Each number is 128 + 24 x the weight over its row's rms, rounded and kept within 0 to 255. Layers, rows and columns count from 0. Numbers have three digits each. The size before them is the row's rms in percent of the matrix's.

# layer 5 MLP down (transposed), 320x128, rms 0.16, rows 154-225, columns 0-63
099:121126105122125177160116103124137136101130096122138144130107113116146146135119121159117119099136153198144140114117186107125158135142120102132091122139106150132160070184131106150103101195129163
103:134094136088125143134128109139086154085121126223128101144124112121180138147094086102124162139124123143124165122079143127140161124127121129118127076144124132130101130092114171106126158115157120
098:135102126138127074147123110124110155161126130149121154140120089141112115090120099127127154134134138121116077124145134107151142114080131172116111053105141105125139111127117162125175138165153110
099:100118104090166168142117120122111124122131146161123169165084108145132150146114157149113093134116104134154111145137158143112101124131142127117123099115132136164166138131102101125121137086147188
103:132150108124129105125142155153133126153103158113135077144124139071121140135114133101167110119094158129121147099116087088112136122125143185148106158124151123103076128126139179158136144167131108
091:147127064153140132152151137147107167096112136172098161116122096138116127100139134127130135163119088169176135101175154126135112128122131115132131104142148144151215077110126109128128104120144157
099:137131122085139201108115119105143143114109111143139161148152141132136135127079132101138110158133124139141138155099118078134142109136108083144114159075121134121149127163110103119085097131169139
103:170112077125127124172185121170086147097134161153141122140126091156113151148184135137143104139126115129136126140109169169143127110117154170105151149109154140087138130141125121121120108175123151
091:118080160094117122172117128112141120092113133091156133104119115138131117127111115100074051112143112136135131145142110193104123113160097133084123121141122138128098082100106136124074138087116129
098:119149061099104094126079107148166127162112142127132133122096118112132104142147129126135120147123113140086154141114148066165162117156126157136101153127143096131091126136140164177158156154128118
101:087178119142132148165142122141136117148159126164130097146144132119146112109128113105111154087185099125130103112080160140093120146165097149109185133118124159166121133125109142135131149116097134
098:098118145112120091110097150105124117145131131131077153101162109118153170097077154153127150138111139148141125118087150120138105147105117118125126106165134175125138119124133143121153122156127144
107:138100134128119123110135128124156149157122108122117101096077141155111120101198128080167147151143110139162089111112132135134095161105118091103130158098075138118157115086125116138152177118099151
099:108152103182142091121151128128146168165137140157099146112137107095149085112162103172147124109128148170109132146135146133122108113118093142130086130163118157148138095116131126108127108130106166
097:109137111131125150100144127114112125161105168169128173174157138122136140126141160156112127130143168117131110120120098164094133114099108097140102135143119154173110137120127132096175157072113148
096:135138097107123138135154156170097130128165130067115162103130062157082117106128124126132130132139085132114106153125111127154152163111154167162151103165148123131126136136107143136133136116114117
096:110160124124118119135115128113127177129150103130124112140150160111089134166117134132117109136126148105149142127119127101065136094118096106127127114139157175136152162179116104159119147100108146
095:099142144134130143160097125177133100129141087124159121130169111163115112158098132146132116147139106106101115141181128095156122149145126095124160112092139151102106100117150117091104154121146146
107:111163139091156087129118184101136099152121069124126124110155123133088105135080131094134134117177137108111114145124150130089114075130146152120081150079138120147143137118149122092124123099136081
114:119133130133127106096102171135076131179112123160174084106141133125139129140055125176084156131121107144138127144151170126144128125100080189136162119151133146166163135134162165154154114106117140
103:155089090110118138145138157103105122145115181107165133111118080152092126157113140104102120112115110142167089141112102128155138131138107110128123184138146126133136142137137149099136125114148135
101:132130118115089070142168142106140105110126149106123143158106142117093156106182157109115118125101162121143158148109123116123150118123107132142120134139128124119130161141137088169127123151141145
099:124104114122146128114143101138126149141075093153116164094100125106145130102123090129110117147173124141139185161119088089162124078117146117131139128121133149159147176137116141164161126132140112
106:053112119130112080128161114111121117170134121125144107131138126147156142158178148131120153138106110115174110135074122122153139142137096121134132145143090129129165128172106166120130139136119161
097:130153096093133199124113124133106130109164141177102181114133123118137171147105142154126131157121122116148136151118111139110110117129097137134113099139107142123104112119092183156162155124107123
096:137124152085145105129151110109133135079137104163161123149106089093121101123115112128148133101170122132105122100116133131169093094095126128082107130148147132111185181150138134122078167150120108
111:116111148136118068104162125109128110141109160086134125120148150108094118136089102127137118091116116110113105154112160108140142146149127159128114082159168120132070142129148115108158144116109123
090:132125140103136080137137127099114108160142104135073126121142128145097149111153131144087122117135142141167145160124125103091153114112114129096094123142126164196106148123110151114150150102160133
094:147074122119142115150118143104097097186153122145134128146142158137140172106126087125139114156116083120115117150154132111128111129115123148107108138120142139164110157116131151109119105126113121
100:130117137109122162119170105123146147148100122128102142160129153093124126122134132105090092141137149115104139137097084144099114123112148121103117040111170143142103099123132073122124102117090135
089:142142128112108150157103162121144114123119090157084140142138142110115153102095121148156152099111104123104150111116098171130120138145135125085115173174127108100148164126114130143112150136131159
100:163084166138109127128137137156104127127134138105089143143120147090135149071205122151170133159096148104128122140111119092135108122169132151124138194163105093118146098132120134123069140125140127
091:166171119160142144108106137078133123139123111138130096144132129115101120169089089116165107115091068133101126118101115146119133090119135130127128138133141133106129167119133177145118160116184131
103:124165144138155213142148102161126106150144086127097163116141116115145098136120143132151124134126124117073157134163130131078130134129157118138152120119096125130099154128128129132156154109177132
099:137096129152157063149127160086146111144128130138175119115107134102128124120111122140148128143128120184104108143122174140135138104100132133143124089163167170111094160133156138167130118149124144
108:150142132140146168155142151095109136095092145146124158120124122122131108117140114101171070116092140146104087142185137185125129153147104089131118170106141129109126154152116131142120165125086157
105:098167143117129138144119131129101105160060097133159081120121133103116164165139085092093170145120129114140117152154130075131088099140125108123095128097116142114113113125138133128101157127155089
106:115096140157088121114130160109148142151141140146162139118131126094080164140178138161134140141117120101111130118112086120107163088092110143130135149118121080095161161087161141116106172143105119
098:146148087152115178113122163130113147142109114125141086133177119132121109166123147125185170112117093133157126139157095133119132107119094121158135148123135180117103133120119150106144156141115125
098:176106127125105099125146113124153149122145125098126089120102155163106113138146067117128092104134151132134103160131117129150120146114089136110147174103114106117160154107143097143111135105100150
105:140167183095124088083131140116114118117115113085121115181159127108148139104180154152118124087128170143121136113115150144163143109151136115138161122123102112139131126139139130137173147132132114
101:108119141125132172134100129131105136106173166158118109142110144142169108118137108147158125118202140142123120092188091137121127122148113143123151111129148141121146095111113129133142128160113111
098:111155126139090103098118136086145136094133106148172089158123094096125141155155140147124116157136153147150175169115159137118119123118106112136152100106131119135142133105131103173139126152119131
089:073143138111107141141149106119168133144132137135090146122058108138137154135127145081106089169125126081130128153161144091133112101133094137160135052104136133159145133115130123118114100116159166
097:136145121082136082112097132131131140092153154124130135127110107160103140158180124139136128134136149131132145151111171112096135129153152143144099162131111126158149159129146096138136127141135110
104:133102142121167095126114143100098127142113129108134125108137083151162174143117155134084124146157108113120175092134133109140192133115158145128117123123102076108087160149133132135118117120104122
102:129129125139155089089102099128139123123123127096137132137138080125144130117176146128133075148160176165114134112139100170117146125117157149106147109148114107112112131147157181123180142109088141
102:090088090118085114141149124133148126128100128120131125098143150137119144143079120167148150109140097160145110143141146119130118137123147129119156166143156165118184096123151130124093102155125100
093:121133103137125154144166125096061135121143167161125140119109105132149146130080130114109117147171101109128154100135120097124116104059142095090125190048105127080085112134128126155127189145157158
093:153131146118144156111112128156155127142169134111141083099150124123124122129127124193125107122117079107154112146186112119104161121118108119119145128130132108130100121203130147117103161160129158
098:083126161124118125131156143102166092111135135149135137076152141130101067111115118080124143113120115094097130112141135137136142137139113122132095076122112143132158124140122143109192119112168105
098:145088152122128139113139142153144149142149171115168141099130108119109110121098121177107173171143161127139135121120095123078089085112152149104123133135140150106087112126125068106126135088120083
093:142144092165107098136084101111132115107121130123117132121128096128148128121210139133167158093132138140146148128114154146102097151111158122125154166144127115113116121136091165107139073140092105
100:131071137138133146111126173139148123163118146130131141101149157100102127120100111098155145142083111154152083085120140159116109148141086122119158118142145150142076113077125167141131141146123191
095:121100130105123183160111127123143138138120106115165124150158151134115130114155152075118115129136119126139145128070151115125153116106121099181168156116099124139140125112126142107115093109167178
097:170136104160136160177104124167101116109107115137130136182138141157173107143160087127124113109111106135138132153141138169116133130120113110133079134127099143110102107108102170094132089146135164
107:089112135116079162131120128160145111154126139142155089147155135129098141091102149076162185130116119128114135132095099100096101148096106163111146148143093106137135095116129099103141172138138166
102:150127160164058157102155093053111095144098157095181123134120137127165073113154121135103135143110133140104130123121084143114099122162118121099131149115137124133145167134128129097089116134099110
112:127097111136141139139139116082136126115111104125141133106143110118098133144139116113147113165173126064107122144121135140103098098113110147157112106147114143165144095138121073137147111139124116
105:123127089115129149126139096127135143113151133053112113140125127055135119125086101129131098100080135157152117100147124148131121168114170153170144080115133123137130151124132165128153127128101145
097:143135129149148110184119123122139131164105126142130114149121120159151161141150135083126133126132107152141144118092084151143079150131115132134147122144087106112094143113119148109129098144149116
097:112141089109167123113138128158146132124150143097104102117127102102084174134119132148134118165111175136176119157109173082144089170173120123171151134113153121122140120113116126095111079150131122
094:129145068130102125156109158118111166097160140169132109149117129118122154162154094084123129136147184135109119120127137093155116074102121126124135089153162126129160124149123103113130139142148147
108:099150104105136126122105131096094122158149113131178127109191136157107128202092113158128121119116144119122135139103147100187189116073098143162136163095145146153162109154146134109106102101158106
102:156119147112098172146136114150156110117093147131143156115143138097112143105041170122116138089124163113118112110125115108149141143164120114155117129120113119155134134085128159134117126101108156
092:129115127099122152147134076126157140103128141129127168159138149113135116090089117143137125120142182114111145107175184133132098114135153136112145167148104124133117099097122138119119104148133141
098:148097135119084158123152137143134110074155070128100122149124137110092133090152145102114109139143149128110106142116141137140143112102109146157115114130084109149132169095176089186138142167130123
101:125138157127149072130103134141131121133095126085130142132099156128151141161112112128148099136134140145108122108105093142175138133083107073167119135130119115139115094112125115141137079102162130
102:171102171110159135159140183139129124124140104112103109113119146166105160146136104152138137190120119174132134119124157133133126181153166099104158128144140145111125131150137163098119126147148133
101:136163121143167142144104147105130148128104128116169172127130099142122150156103110124092176147131119141148127165114170180128110070102165117158173131126136124137108121153140100151155134081100133
089:140128109138171122108175090126140124099147093105105132147126142084051184138148104135117145139093141106136110138163138110079078161163120121174138158146127108081169103141107144119095110108160114
097:115125131138146130120087109176135118140117120055157106162103135134109168130121138132138122128121141153098119133166167129104122183130151164075132127095147131142093154094133103137154106149158167
# layer 5 MLP gate, 320x128, rms 0.221, rows 155-225, columns 0-63
101:104149144092194139159151113136096114159127102130093109111127179153124119131125127119106139135138097113102078119116134085111149107144161133094154130117115060128131181142112163093151122138099056
093:122118123151173084091079137093131089120108159091130172170073135131129098161134125120155140160133174142183119159127108161146145139146122123125109137104109158122131144137170107155111130107110109
098:114088120152092145065133162151150100130106128121131099126087132162152138116142101151132134070134195137098123137120095139157144159185089137126140138121170136098124094086169116134145094128106102
101:137160149114181150118145106137141119132126127139114111153068125136086129133126108172119119113177058122108113083129163177124139111095131101091110166142134177104093150100113139103112118137119146
101:141133196147133129117125155129139091154099118126134126113102150184102129157118164100136132140115151130131113157150152100131126110106172107151096135112147119164129121114143077091093159147065092
095:104110123075125127118152146152145159152136111091109162122127145118106121094106147103124079131139118105151134152152128128102120084116125127180141129109132107127133095131145152126084067148140126
106:119138101170155122146142157099099115160145122156084153120138150144121118128121101103156104140198123102138121130114165120114114165146135115104150114139140106091128172145130129143144157131136120
084:132157149128164134125128093120089110172116107139134146140137164099141134096120155132118097149123116123112116052130109128128133152149150061163132137143117121119127141136143105160105186202112155
103:132133100143121132124169135137148130141128117107142122107150190132131148160116134144160098127105100159112108149159174127128119123089145145081129121144158107085124106167130128102105097141127116
091:076131132088129136161142119105116102156183124146140108119122145140188050089132114115140158065148142130140116126096166143108124126101115122114157110103143128145121150154161124107168103095092115
094:132158103180138122095140163114153154127165125134127142089101084164135077103106092142137162123118145134137120184130125137139133127096118144133168119129151140119114080096147117122146119068095155
112:141174138122135152140148153117109118062148104149123124136115085146156140120099139141127107129121150120141103135126120162103066167127140125111085135144135103171105071151121083165117133180100134
099:139083119115118158125142126124175100132133134134132102172080081104119137119130146163136143095133116097106139130100123112094155125145115152126100121129132125156084140136159148066103099103067066
099:144099120146162170148169138175141106125116148136139109154148102092105114085141145140150108108123099135151088153074080098138121136138105150100128112120115108172155134133118098117128138174131117
105:130108148136105143100156162164144102165106150116155101152114101129152134100095143148104141117105146146158113145112080139111143175153140087101114133165119116118104191136139109113108114157116134
096:153182099115141130126130145190076132120149117153070133132153120109117108135163116102134127076136125120129141100069135145114173080100139121146128098142124168149162132132148096114130141114169104
093:120140120133162123159083142156122106097137096174149109142148082154167141133128123114133114083113172108114102171150082150153155101119127130080128119132138155102088093097134149078145158117125152
106:114116137145103122129114133141135113145119112171090111119114122126114138134158088165154152153104128092079123099110171147139128140095108181107102131146158083090122124145105097079136111126114074
110:134129119151151133116154134124140110129120088111150095116134149082137108095129073156152133121123087152123097173097127123143109131094110089118148105139172104106158107157115117097112159142142086
093:100156129110142177125121139141131136157090114150099120120132126057148110115134123135091117155149084082101140109127152131099169109139133146130118089144155117133088149150085136128159138143122118
105:104133082087135139146136094149134104110092100174107167097131150139091073126098154109154120118104130113127154144123137117138112126162132167110136121122127143167133122136129138148120181169108120
096:155126131146138124153103146110145147144058103160111136115121144113099166138121158123163077141153159101148149105104130159166143160096160134102122134166141115066144113112157103109160113173139064
107:120160102141163131093116139141120109085130098099105121132126074151140127124112107102132110149137156107122115137093167147114122151146126132138208121105164154126156130117150137135144124072146087
100:131099122148140106071146143155174111086070089139114098091148129098158115139092123158130140132154139140110147116108139084122096170147156150108112128129092108116143109139149136203123125157121133
099:130144144099131125096080114125104142123113114147095129122096107132122135118111109120137132105157170087135125130105127100118139131124108105119127155147136156114141147142108118116151134158105158
101:139127099087155127103166169105156139090138128111165112129112194150119119115098130118129110152149112118142097097123143146127117144142184174133120117139103130113126132119092122139156116134133107
086:126132113092127147115127128127145168122103095147087151117108109130112109177104126116127126101122145119099185129091132170152151110109099141104111132118141114152122143104126166137129157137107106
102:119173137128118143119143171150072143110113126131108098175122141110108157116114146156115116122101131144160137149154071181138098131112158116090145101129143089090113128112129123135136108159143130
095:115172109127148141084111137100122118140143098140181148099109107147115151158113123128110127112125144137112056111136115123094133117158131163123131159175125119112155109169122108082122119178101113
098:126137129166111123144110138121152143156124145103156135127082093104126136142108123173124085133140185146131079136160103108117146117160141117093175145138141109131156131137146108087112159171126139
098:137123097080103141116125130133157088102108120117090090123087132089110110117140133186147148166138128136143115125132127110131107117142147142085111142123135074134138149148147100098133127138194118
098:119071164129162139114117114107110107117094150130140131134133122098142143098100095127125131108126118100151125118141151110093136155179119129136085139109108155124138107108115122070131081122142091
122:119120105089168134138128149162100117147172125146137116113150119110155103141122100115150166125152136105157083099150172119133120114116091144146132102141133117182144126149140111105132113100146119
090:126081091137155109139129127123084110115097131135108128098142191128117110080114133129171164088167134096118137129137193079127134142097133124118094118142174106100089139148138102108122121151101091
097:130116096112142127125114164146153095132080099113133102135086122154130110100152069120149114107149138114134147131129105138124156144149155066116122123136102132107124145102170095074171170113132132
112:108125133124143130095149122100107102092163094185104138129150121099118130094116163131130100153132112122111138114083117163118121147118131118087107124120165129109160099131121096183148164126133138
100:156152131106155141111100142101142116184125100157153112137148139157133144125129109156128133174140110081103118115114125139108094094141121148108138122109130135129099139146132142127125145154094133
109:127109143116173138124113132130129111146143110138155131101116127167143125095109131112143091168154141127172133118121125121116122160150114140116105101118132104125137122131178134190104133165062160
101:149134124121118121140163159118098154112122116123120112115165146163132132133119095133159144125089155153145127135145151135112130162106165160100124117107137126121113132150151155115117103082155103
103:143114132146134169182093105152168094172112143133130109209094166110161149095116140154158100123174134173123125123138123165108159128162129136117134138153089160123104163134141124099093174156122110
093:148148100119120131060150148151152121137137097138123105128086119115092103129096111123134128160112184117109137115136140126131121101135085163112088130121132130168101148172175104156106143137135168
111:119148133159116166090086118129153094123131107150149103132126124165146153113110105157143107144133109143092104164127108121100128107142103145104155109130124127156110109099146109140146124164097127
085:128147150150144110116152118138135124121156136098151072106128150102096128162155145169168147124171125092123118112114129144116129166124134173170126129128089086100119086129129123149125120155141081
099:124107092081131113109139147143137113115134125097175122139101156132099098135109142117146138090130141111149114165131126119120163166122124168116135125122114148164127101145148127164135114132099089
097:150122130100160139130119145090139117113136120141151096126103103102132115122118123125129097132130146125133102165129102142111107104182146083112137118083133149106166126158155125127134148182147183
105:098153132137110121146098109122100096113116127152080115112115139148143101118115058128145123102148116103143113113141158123120152113129106136125121129078101103095167127090127110116079103145138091
110:154107119140145130119115170174132087155113068144175114121120136147126129115158102114135117117155049143136112101126159074154117097119153153121171112144113112149129139110124110109137144134114117
100:150135140149162139136100135118088103156094143131129090165119144162094169099137158106140127095150085125168130091174074109089137131116103097112130120098111117092144109130121139127094094112103093
094:127132137120125157159158115148158145134097132111136087166123089178132147126093134111136139171104108157121144101162104144093131223105098106121127138141112112111107125083096157115076123146130132
091:072127153101106147081147120146162141158116131150112121133136100091104107154123111109134084102147136106137151122125117124124135113094157129131111109165135080086151116128124122142122110131082091
099:094146171141137154138097120158096139151168100126146125123163144141125109132120142089130120080120137126113099151149101124129145149112128179121093134098142109122170087077099125107108110122131114
095:102123130074144170147141141123133126111128119147116121122123121121120160102145081168113111079084155168129094133112124155155099133133147138140142121150125111128117110161118156098110072142153178
103:158145096131120153103143110104140097156105116173133129128093167120100139121133156134142092193154140112094098130119128142138127142155158195127132135151154112111129097118131097183134170144108136
099:119184142125108127122125130132096121116130090147150130131153119073134136162117123136154118160157133107066121118121112104121098114168109143081131066169144117112119129138119107136136153169080117
091:129137144128133143114152111116111174166157079119166113141114106122149158125116089152143139183108138131117109129110102131118140076134105159114120083128141108123093134107088104139138106173106152
109:171140136106158182083167123136105148078143134132151112141120117109109124093093142139148116145161068107147125141066116119159073122142126132105130103166099152126103121153123116144113138103150167
106:143155123152116167133144123106135133097129127116147084169137119161116122109146143114164111161073121169137148078111062167100108130111138116115121119127113145138167136149128140162088145152183155
118:138133160134123148132128082140137129169116137130100129130129151124118097121143132113153124145105122103072121103143161124095127155163119175152122101127110088109107134137108186116093153150100086
108:114124115140166163123162118143125121189169118099158132100110123135154127052112110118141099097159088117123135106131166120081128140129116124180141114127085107169151137200178131185096148137093097
097:139121104097153111092143146122108128111117155136154085085140115201145069107137088144134144158172140068104102136137106134135148111134091100111099088115108113113112160087131126122141146143120129
101:132138088152158139127128145126126125121104143088100127121073119118103112124121123138131109139119136119135108127113155117126079166101126129142194118129181144184144099123130153055105128139116146
089:134113145138123117137110149129142100120070136137125137077140142140113130127111153112141142156127137119127109110101126151160139164127138142120144148087163131094105129104085149144119120096120093
094:166170156063144133096136158163122105128139146132153103134146114107092098121129105104134135174128140123165111121110140095110122136089183127123079108153124116092179117112127142135112173092113145
100:128125128122134158154111136136134079091122114133131106160141145124165109109124150069146120104140136087118123106159132094120131146150149137157083087111104106125103131147123124117115110117172135
091:113146163141153144119116117146120140063161119132175098112106109152128142092112157116137109144132138140162081111124102136131140103183071117134109126143083109174114131145123135127093162141123110
098:168112116103114126184136136133127168111092157124164143151127133095120112097109128139144144083109093093138151132130158135118103140110135102138138128143138144106102113090143145086145133153112111
104:121121161125142152151164130136116110148106100170132130119133114082105130119123178139131093150151140086077133124125101111116156139167143160097110101089113160126123115129094139127109147197072112
119:130118075129124136108123097133157139126137133106131148139130141141121084111120152130154126119166093091170119145131110099129091124163122138150089108125086112117121069112133085185111110132134155
102:137140111123113113144103105111185091139111091141118116089152155102137104116106077198154133148164144126061091148135120115133100180123117113109122116146104153119108128142133119175140140140115102
094:121121158106107134157166160164103131146120123136115102128110114119110124139111130152148168138069135085120120124129108109137144084161139151111141122151108104103107123099143114107147093100120150
105:125127136094145129144151112160114104128141093175122109123129107099139138173113106086138140074118106071132136207132126117138125111117144096154126120094102137128164140136117117115144161144149115
# layer 5 MLP up, 320x128, rms 0.195, rows 155-225, columns 0-63
103:137145147148136115083130130099092133150150082104138141132154159122125184118111152118153108125157174148133152123114132134119096131070098155173104146118111136143107122155140104146112130135154132
096:099124133143120123139138142123140093186093173153159139145141140171152143115125146084135127108133126145112106128174111112119178134119082152124151128090139128151098141130130127129143139127138109
103:119114135090145101154107120112113135129136120113090128115108151117125147130134118163114115119146108080078129118128141123104142084102163141117072134111111099157109111121091134124146128121158116
105:147094058107114120139140156096154126161101161179113132137118159099155139170115115111134102144136120151087159152145120116133124140104174149136145105114113100137103088110102117106124187124148143
092:144145146117141133143151143161130126089157140111142129169140153103166145114136144129100140110159149133141122092142088169117112155121124115121148138120164131093103155136095158166161131112150152
094:152114162126134127145106124109116121121143117163156097116113114122132089112114095142125136158150119097119156122115101116124165142158081088108167110142142126162125159098128104134088149114147148
101:146146151161113133147157125169139163092111116163110098164101063117157117110126099136102161149158153151122105122104121137115130132094146086109119127136129111163139146126079143101139124119130121
095:119106107117121135176129127113108139153138112165083177078127102081147144098129109097121118114142105160142097157127135130154148101133107156146145120122125150115200125151129123161100163145125123
094:147110149121162150165105096095159137143072132101141123136124161158116113144138144120107101106179103152150131145139106144120106154156054123093180132115127124107114182120137129117110123168161132
098:159135157075178166110153118134145109119116146127171070161132106127152128125128173144112129095119084106119110123115129144083155139145082137113153143137098100184085126122119127125086109136118129
095:087141147123134125126137153152150137126119134136136120116104133149126115151077113101106136115119114154145089119152120110125146111141135117100120139095091100136133124103114110084160182160137138
103:135146140145153090146134128129107092124105145123100125085116132097127137145150114151130132118140179138109117109129175162112120093136130114117122103096136096097113112152129118103099108131103120
101:118118088079105113136120135095128118121151095133107167139123082105185088131131120104149157146151118136143118109119134143120157084132130152138089121098096088166174124180131150140109143100151122
099:168126134176150127158137095130136123152157134137118092100134118124154186163135109097121152161117100158122111132156126157129117091114114081153146115155119132117131136081182117118125178147111139
098:153110128174154115147150131103157136181095114155154123106167138172137126132140156137136104159159082107115095123136118137096141114108110160139136118102105138123099110129145160135120138131143141
099:114097153153154133090133148118164124100140142118157113076119105161114091081125114110151131144142089099164158150124092133167091130102157153126093127078099089135131132079145108074155084141163100
094:130128096088126114123154154088103141098168121163114103133145100151138139077138133142160128120139140111165111093139091156118133070145089138138134133135103183138127117176107180155147124130143156
105:141112142080109117132124116104113153127125146110146089118156111109137100117137147109105093136151179144166135154120129136123097144061128096124111117153105155132130144118101125132104124106164145
117:106107105109135128093088148098145139133143099157107129125127061098120129134125127115115109131148162102126168149124131142117081173129112117128153133129149126146137140155151130162147110119144107
104:076138130102139127170129111160094145152115102156123146128145114104133154106179100150147156149169128104096145163123158123138149121126094106095148120126146145125131130120128159113158146144120117
105:125154146107168126170112169140137116112135119086105115156144146144121155096130160131137123141150130114148148116127109094154125151111087140168109135106119094137119123158194110136153097171152148
096:113073095113131147136082086063144102149103150131082129163166114130134166127128140124114130112127145152116125066169113118125150166135125132110165124134110139119102156144129147103123172130124130
107:103105122104126135146111093153124117111131091105165123070090130121147121116132133087108168143111112151164128159113171085135106095121106149107143129103133107178176186143149134143115170137125143
094:130154115107140133112117157085123156126142134119132130172098152169140162150131099132149080141116127075152121142129126129122111122121155112126099123170150199142127160169092162095126159118114148
101:109123093082140110104125114121073103176147106145126138090159137134109093109128099110155149135122095111109133088118154144106107129138121151120162144142133158116122098121116137126153158144175134
112:126110127121125128135130137130154151136088119161136121117135133116104099129139134184129137139134164101100114127132117113111131120136122141114139130148129117112137110126157088124146109112107145
091:163083088094097119151110122147142131174114121107161136141120109135165112127119147118126170150101107135070142125156155146100125128078106104183109131122097112084097111150107143118120086143130131
096:112115170114122148129152093150092147067116112132131156145113076116142141141108170125126146059132170142151137105161097123103114091109125142147138115106097127118159104097154126150128095147115095
100:145118106112125130116130118138190173151124163123123129119167153171147141132133139114128124114171072123143140129168113144146125103168134087135122149145132158104121121129134151121083130139087118
090:095114120099107127104145165110120114131059119186103121130132090144122144160143144131130088123127122089099122156119102113110121076181133160113147117131139080122108170125137137158148105172148152
098:149128131104137138109149088139082131120147109103157152147093146098147119120135123135173148148069129125112136154096094091152124095141128158133106132149091112128138136134146135134103149151146128
092:138114118154187117117119124116105137137089130147125116175127109117129148142164126107104113164121101113116151107112108170127124174089086078127137124121165139119133169088112134116131164127122150
111:141113120134111120127108143125138130128122117137088117151170133158160145136101123144109130122104112108147150105075127157093092159124148136111114127141123153112156153119107136163119126130134104
100:099159071058174114112117125144148143144148141154133149116102135133123137133119126153114123121122129171126131114101135136123136144090112125102093137143147120140109194133154132175113117155137102
105:090088139165094144090112137104111125144099131107115148127122096091099167134126162123136124152139119078124132150103133146123136152153112172129090143133155100105130097197103143131137118159117133
105:096149127055096117131137124148122110126123119130119126177128110195124092109137073095099144092200135115144139133148108111111136137100138112121124123158106098207140155133129116124126116143093129
105:155127099148136111138141158141113102126124140150137139111149091103121128144139110126142130078133110126120122131114096158122164116122085138169156116117090145127156165127153110142148131123105119
101:101132147126131111111134162146094144127132114099090115101139148147168160091125123108129105073154108120107128142120093087086138103103089133151119131134129092118130116080153114116151121150147086
105:154119128135102167133102122153126103128119098136132104150096127141138150127132172156127135114119121124083135079107107138131174140097178138108107156141155129131109174202151101088123049113164113
100:132135149146126124119107081131136154102085114092135126178148127106132161125143146191143108145141135144108124086107137110131114116131124103079099149145111103086110133110116072142159113141139141
084:140105113090147179110129106134136079108096149147131103130133089123172115147145139117140110124140107160129094122147103143105132109140148118146109119142147131098149149103083138073174133164114108
100:151128130136145141103168129154141125141147161115170119157113102127152091123100115145105139175142075112086112129127148148112140135142128088130110126138122096144143113112149138158162077096077139
088:121150121093096118159166126136148105117152123134120152127094098154131128103138108073144106101131102116124131169139154109159108102106125130156121156121138115144147107158152112137126106140141149
094:144131114099182110107142095139126103150150122115119097148164133126112104128144120109145172108119126139177190126094125129130109147104153109090112121130132141110142111110129125147102104148133120
094:116120147131156089140094139094134134100116104116097123133160094125110152158135190099080146139134110135136161140106104128138140158171133083125159111131149098106153132144132122120119155119157156
104:128135100200146110134112135104125126125129113124087156097146124117153109125118147134118106143148165144148120134132082125146097112115133085124192110110126131122138099143116138126135091124121121
106:110150138111141118133144148101125122090155126129159117135152128118117085128084053107117136107133121104135121152151113135149174093144147171098135102128145135136130095060127106127145147097194162
094:124138122132138115109144141122174099172180150107137161120111187088142127138141117148149111123132100126133132086071156096156133125141119120125127122132121103097075126123122087110122157136199126
098:182137146108125116111120124123148176167194115109118131094140104124147149101125145176131120169146109139107135123140126093116125041097152136134141131131087138132124120113135091167112184121101110
098:129114142159126130081126115132108117119144119088154163125122187076109128131145164141115117141133144131139137118095106145145107144121105164126175136115104084136104090133140149123117103145074144
103:106106097123128140165153166132135125138142089106116128113151151089113107078128139143138142122142155100142095145138130123127170136131179138122071127133114082154119108139117126123142122121107124
093:139093173138138111186173104120122130102114137113106152125085133126102114106119151130109144117134127142103101107129147135136086138111101127109191130116121129090132145161185152115138115119124168
105:141104113130152118146148125111117133124125112124170113114122149084125166134128107144126136129156128113177080096098097112136095116129136145141149136166089126155171176131133121122127138142117076
092:102153132085104106106160140127095126163145120153118126127180150109116147135137150101126149089159089146091112103107111100111116083148110148138136099119121109135115134159114114145109193086097110
096:127099130129178101120106138134134106156124175131124143113139148122110162107118117126107094103164110151118102085093104126123119154170115127158159123115150147099133100132109107152145123121118067
107:199130119113112146157128132111141133147142134149156169141129101130140133125123124144146093108158103122151112171094144109148137087178081137138153108154150154118143107120108156115094172076106113
106:148127180142113137100173144089092128145098157101179130115135126124124096139136091151133139150091149136110125135124114126128068146184109140099110123128139125158165132107150108140145100124119088
111:110154145142151115155143119148116136133134096155130154150081123116139131122124117166131093146153079166097110132159116104124133124103088140126096122159140154137134121147130093183154141171133145
106:131111155125106142166142117155121122081158150132132084182114130172118126089105104120106100112125131141146183162161131155100110114152130098130119138127140127095115120119112136114117065104163140
098:136114145189117109163101115140121157111114152131164110132153128160140085120160194089143134110102098140124150070140094141141130140115107129184143113123137123081118136130139132120139103124170150
099:078132126078171122151120098130119088143146145141098131140117127147146157109136160135116128084118121093121135132148118141146090152130190114116140130112121170124140087124109146166104084133114138
097:110140101138133139138148130092099135098113160131175121143117131127124167135115080076128113110095103099119112141131116120101121036119118135108116143117092135131104095177133124118125132138100107
108:133091165125138134139126129110149150151140145153137131131126118144083129152127175097119143157142172123137125127140117130157138169153118118128157122110092145133136176138140109106124152139125122
099:134121171109149119175107098141126131202137151104155134153133136134129157106131087095124138093125127083105118132127154101131119172103139110145143098138116099123128104168122170148090117110171144
093:137129133081140167144106119114162170123105117122107177110116165099122136116115113142113113131140148150148137166146157154121102125146143117118104139149102102168122149138109116135109123145116107
104:116156085132132114177104105117135120155113142135132141152127140152136134067149130113147113137130122102105106081151145139116095132150121161138140129131138165124125143094120157174137151111138147
100:142136134132096120140088147130113145144142171137138103114121081123118119171149130138120111126104156145111114137106119136143113167145106122081096165138180141094163108131105118081109144136106107
106:097143125118104146102110154163127156146124153092131153146096186132137174160142151122127144101121109126129126139150167132127180171177166102109093119124096156080145117085094145110126096119161132
097:163157157139143101172089143117161150142125119160119155094169117081138130116096164118115108152120110130134145177117135142169093128092130120114150116102145149163133117139129157119140133115135158
093:115135080095149123102180126173143116146092125092075143150148154102133115108134127143117141152117178137102137138151107147102107174140152093154116122157153090118117141146094107151134120102176110
096:128145094130092121134104087112104166089137084135106145135135089158151129145119142135120116110140141142149132128114149105180110125112120133113205108131132089139143146090162168151171103138109115